{
  "n_layer": 18,
  "d_model": 576,
  "n_head": 9,
  "n_kv_head": 9,
  "head_dim": 64,
  "d_mlp": 2304,
  "vocab_size": 16384,
  "activation": "quick_gelu",
  "norm": "rmsnorm",
  "norm_place": "pre",
  "norm_eps": 1e-05,
  "positions": "rope",
  "rope_base": 10000.0,
  "rope_fraction": 0.75,
  "qk_norm": false,
  "attn_scale": 0.125,
  "bias": "none",
  "tie_embeddings": true,
  "parallel_block": false,
  "init": "uniform",
  "init_std_qkv": 0.0336,
  "init_std_o": 0.0,
  "init_std_up": 0.0336,
  "init_std_down": 0.0,
  "optimizer": "soap_variant",
  "lr": 0.00207,
  "beta1": 0.95,
  "beta2": 0.98,
  "weight_decay": 0.22,
  "lr_head": 0.00506,
  "grad_clip": 1.0,
  "warmup_steps": 200,
  "schedule": "wsd",
  "decay_fraction": 0.779,
  "decay_shape": "linear",
  "final_lr_fraction": 0.0,
  "batch_tokens": [65536, 131072, 262144],
  "seq_len": 512,
  "doc_mask": true,
  "train_tokens": 648800000,
  "steps": 4646,
  "dataset": "wikipedia_en"
}
Each number is 128 + 24 x the weight over its row's rms, rounded and kept within 0 to 255. Layers, rows and columns count from 0. The size above them is the row's rms in percent of the matrix's.

# layer 12 MLP up, 2304x576, rms 0.0898, rows 1558-1568, columns 0-63
size [ 98 119 102  92 101  97 104  93 100  99 102]
[[108 119  78 141 131 125 153 139 126 152 134 149 115 103 142 121  86 136 132 135 110 161 154 134 133 121 108 145 128 126 151 106 138 153 125 139 128 162 153 102 129 165  99 123  97 124 147 143 164 140 140 133 122 140 176 126 135 164 123 122 160 169 129 167]
 [162 162  97 143 104 121 137 115 128 128 113 116 105  69  94 118 139 139 148  91 117 142 124  90 117 125  86 128 159 125 130 109 147 144 127  93 120 118 136 135 104 155 114 105 100 159 111 147 130 155 126 128 120  98 120 145 123 132 146 143 161 137 110 162]
 [131 117 175 128 154 112  82 122 152 148 124 129  93 144 141 154 147 121 169 120 124 152 116 107 155 154 124 132 120 110 111 120 113  93 132 138 133 154 150 160 151 136  85 115 140 117 158 145 147 139 100  98 104 114 115 165 101  83 155 124 132  95 134 142]
 [127 110 109 112 109  98  81 165 175 100 138 151 138 141 133 186 130 125 143 139 122 166 137 124 140 148 127 131 120 118 114 156 131 163 103 143 116 112 155  94  95 102 116 119 150 120 126 155 148 117 122 115 137 117 142 109 132 121 149 133 175 141  96 157]
 [142 107 141 120 113 156 106 132 127 117 127 136 115 143 117 157 120 117  66 136 161 119 129 114 108 129 133 106 114 131 116 135 150 115  97 106 130 126  99 138 120 138 108 146 132  94  98 117 134 165 145 166 155 129 140 130 105  87 160 110 141 140 143 135]
 [ 89 135  91 107 107 161 138 136 109 133 104  98 115 139 129 127 120 144 144  88  91 156  73 113 113 128 106 152 153 155 128 123  83  87 138 151 127 154 155 108 126 142  92 143 107 119 114 163 111  63  97 130 107 128 124 131 149 111 116 120 127  81 111 145]
 [100 159 127 205 136 126 133 118  92 149 125 101 167 117 132 101  99 115 161 161 174 146 155 155 161 129 131 122 160  71 120 149 138 112 136 104 109  98 128 128 100 117 140 149 156 126 133 130 133 167 129 124  98 150 156 120 144 129 119 141  70 132 141 123]
 [131 149 107 107 117 149 105 135 132 123 129 124  79 107 119 133 176 131  87 140 122 141  99 142 150 110 125  96 126 154 114  98 134 140 112 132 142 134 157 150 155 138  95 151  98 138 144 139 120 119 150 128  96 152 131 160 146 111 139 139 101 133 117 100]
 [ 88 144 123 107  77 134 166 141 145 154 139 131 123 143  93 109 154 117 127 129 154 126 168 134 140 135 130 115 196  95 168  94 154 152  96 129 123 120 131  96 133 109 137 114 133 124 138 141 115 120 139 118  93 120 115 166 134 139 122 130  99 129 127  88]
 [148 163 155 107 133 181 154 153 155 114 147 139 139  89 140 113 150 135 135 150 138 177 123  94 163 148 121 121 132 123 117 120 111 107 128 144 142 137 128 154  98  95 141 140 174 149 183 104 197 140 170 134 146 124  98 133 142 117 138 130 132 147 145 131]
 [108 102 117 138 146 136 101 161 140 102 144 146 176 125 140 119 119 126 157 146 153 122 142 123 121  65 137 124  86 125 132 157 122 154  89 134 113 139 109 158 128 104 162  98 162  98 144 121 127 147 159 166  84  80  98 124 106  97 120  85  91 141 126 149]]
# layer 12 MLP down (transposed), 2304x576, rms 0.0936, rows 1558-1567, columns 0-63
size [ 99 108 100  96 101 100  94  94 102  99]
[[131 114 125 171 120 154 116 146 169 131 168 109 156 131 135 119 152 118 119 128  50 137 113 119 180 108 102 142 139 180 141 112 139 141 133 130 147 174 118 131  96 166 142 138 121 110 114 135 121 119 129 131 111  84 132 126 137 138 123 131 121 140 147 141]
 [130 143 115 111 101 124 144 122 120  93 123 101 126  92 126  91 138 122 103 143 150 136 121 101 112 112 116  60 162 128 166 116 153 159 167 133 110 154 113 143 118 126 119 111  81 119 154 101 157 107 117 130 134 109 127  92  65 128 144 128 116  89 159 136]
 [165 139 153 126 103 178 110 135 141 136 110 147 116 138 105  98 137 182 100 104 118 148 147 107 132 137 135  98 165 160 106 134 146 104 119 125 152 145 127 104 144 140 132 147 146 109  99  93 121 130 137 118 143 105  97 144 147 148 139 146  99 142 149 115]
 [100 162 126 160 177 109 128 189 147 110 118 125  87 118 160 156 156 125 117 142 116 136 163 144 107 101 137 152 127 115 110  98 163 111 153 116 137 143 107 151 151  99 131 127 125 143 126 154  98 126 168 148 110 123  95 139 166 133 127 118 133 129 126  93]
 [132 143 118 143 168 149  77 116 122 122  96 127 163 120 136 111 113 123 148 129  88  95  99 176 115 143 133 169 129 179 144 123 119  65 162 151  55 150 169 124 100 141 130 128 116 130 148 103 126 126 153 151 155  84 132 107 147 158 134 107 140 128 127 147]
 [ 89 109  95 121  65 132 130 112  84 108 102  61 129 149 144 169 131 102  86 144 123 127 133 136 126 120 170  83 144  96 131 150 130 135 117 147 144 110 143 136 158 136 142 165 160 164 103  86 141 158 146 145 128 129 134 126 127 139  75 132 108 123 168  86]
 [ 90 132 126 141 114 162 149 132 187 122 100 134 135 149  78 103  99 138 147 132  96 135 159 165 127 112  96 176 155  95 135 120 128 112 113 109 154 117 143 176 144 144  99 118 113 132 103 104 146 144 155 120  88 139 135 140 118 125 132 116 126 123 175 164]
 [108 119 139 107 131 137 151 216  93 114 126  91  98 170 124  86 103 134  92 139  76 115 162 134 162  94 130 144 134 137 100 111 120 119 134 134 119 172 127 112 134 135 156 144 141 126 145 186  54 161 137  99 129 153 125 113 153 165 107 114 143 116 158 132]
 [138 109 137 154 150 144 154 109 106 134 140 177 100 126 134  83 132 142 108 148 137  93  86 173 104 146 143 106 138 117 155 121 157  77 131 107 141 105  99 150  95 107 155  83 145 161 116 133 126 117  90 131 107 164 145 113 188 129 128 100 112 134 150 130]
 [118 113 106 144 119 118 124 137 108 108 163 109 132 175  98 123 123 138 130 159 143 140  94 111 128  94  99 121 122 128 118 149 112 101 133  98 141  97 138 171 117 121 157 129 109 141 176 124 115 136 101 110 107 129 139 138 141 110 115 159 106 130 187 144]]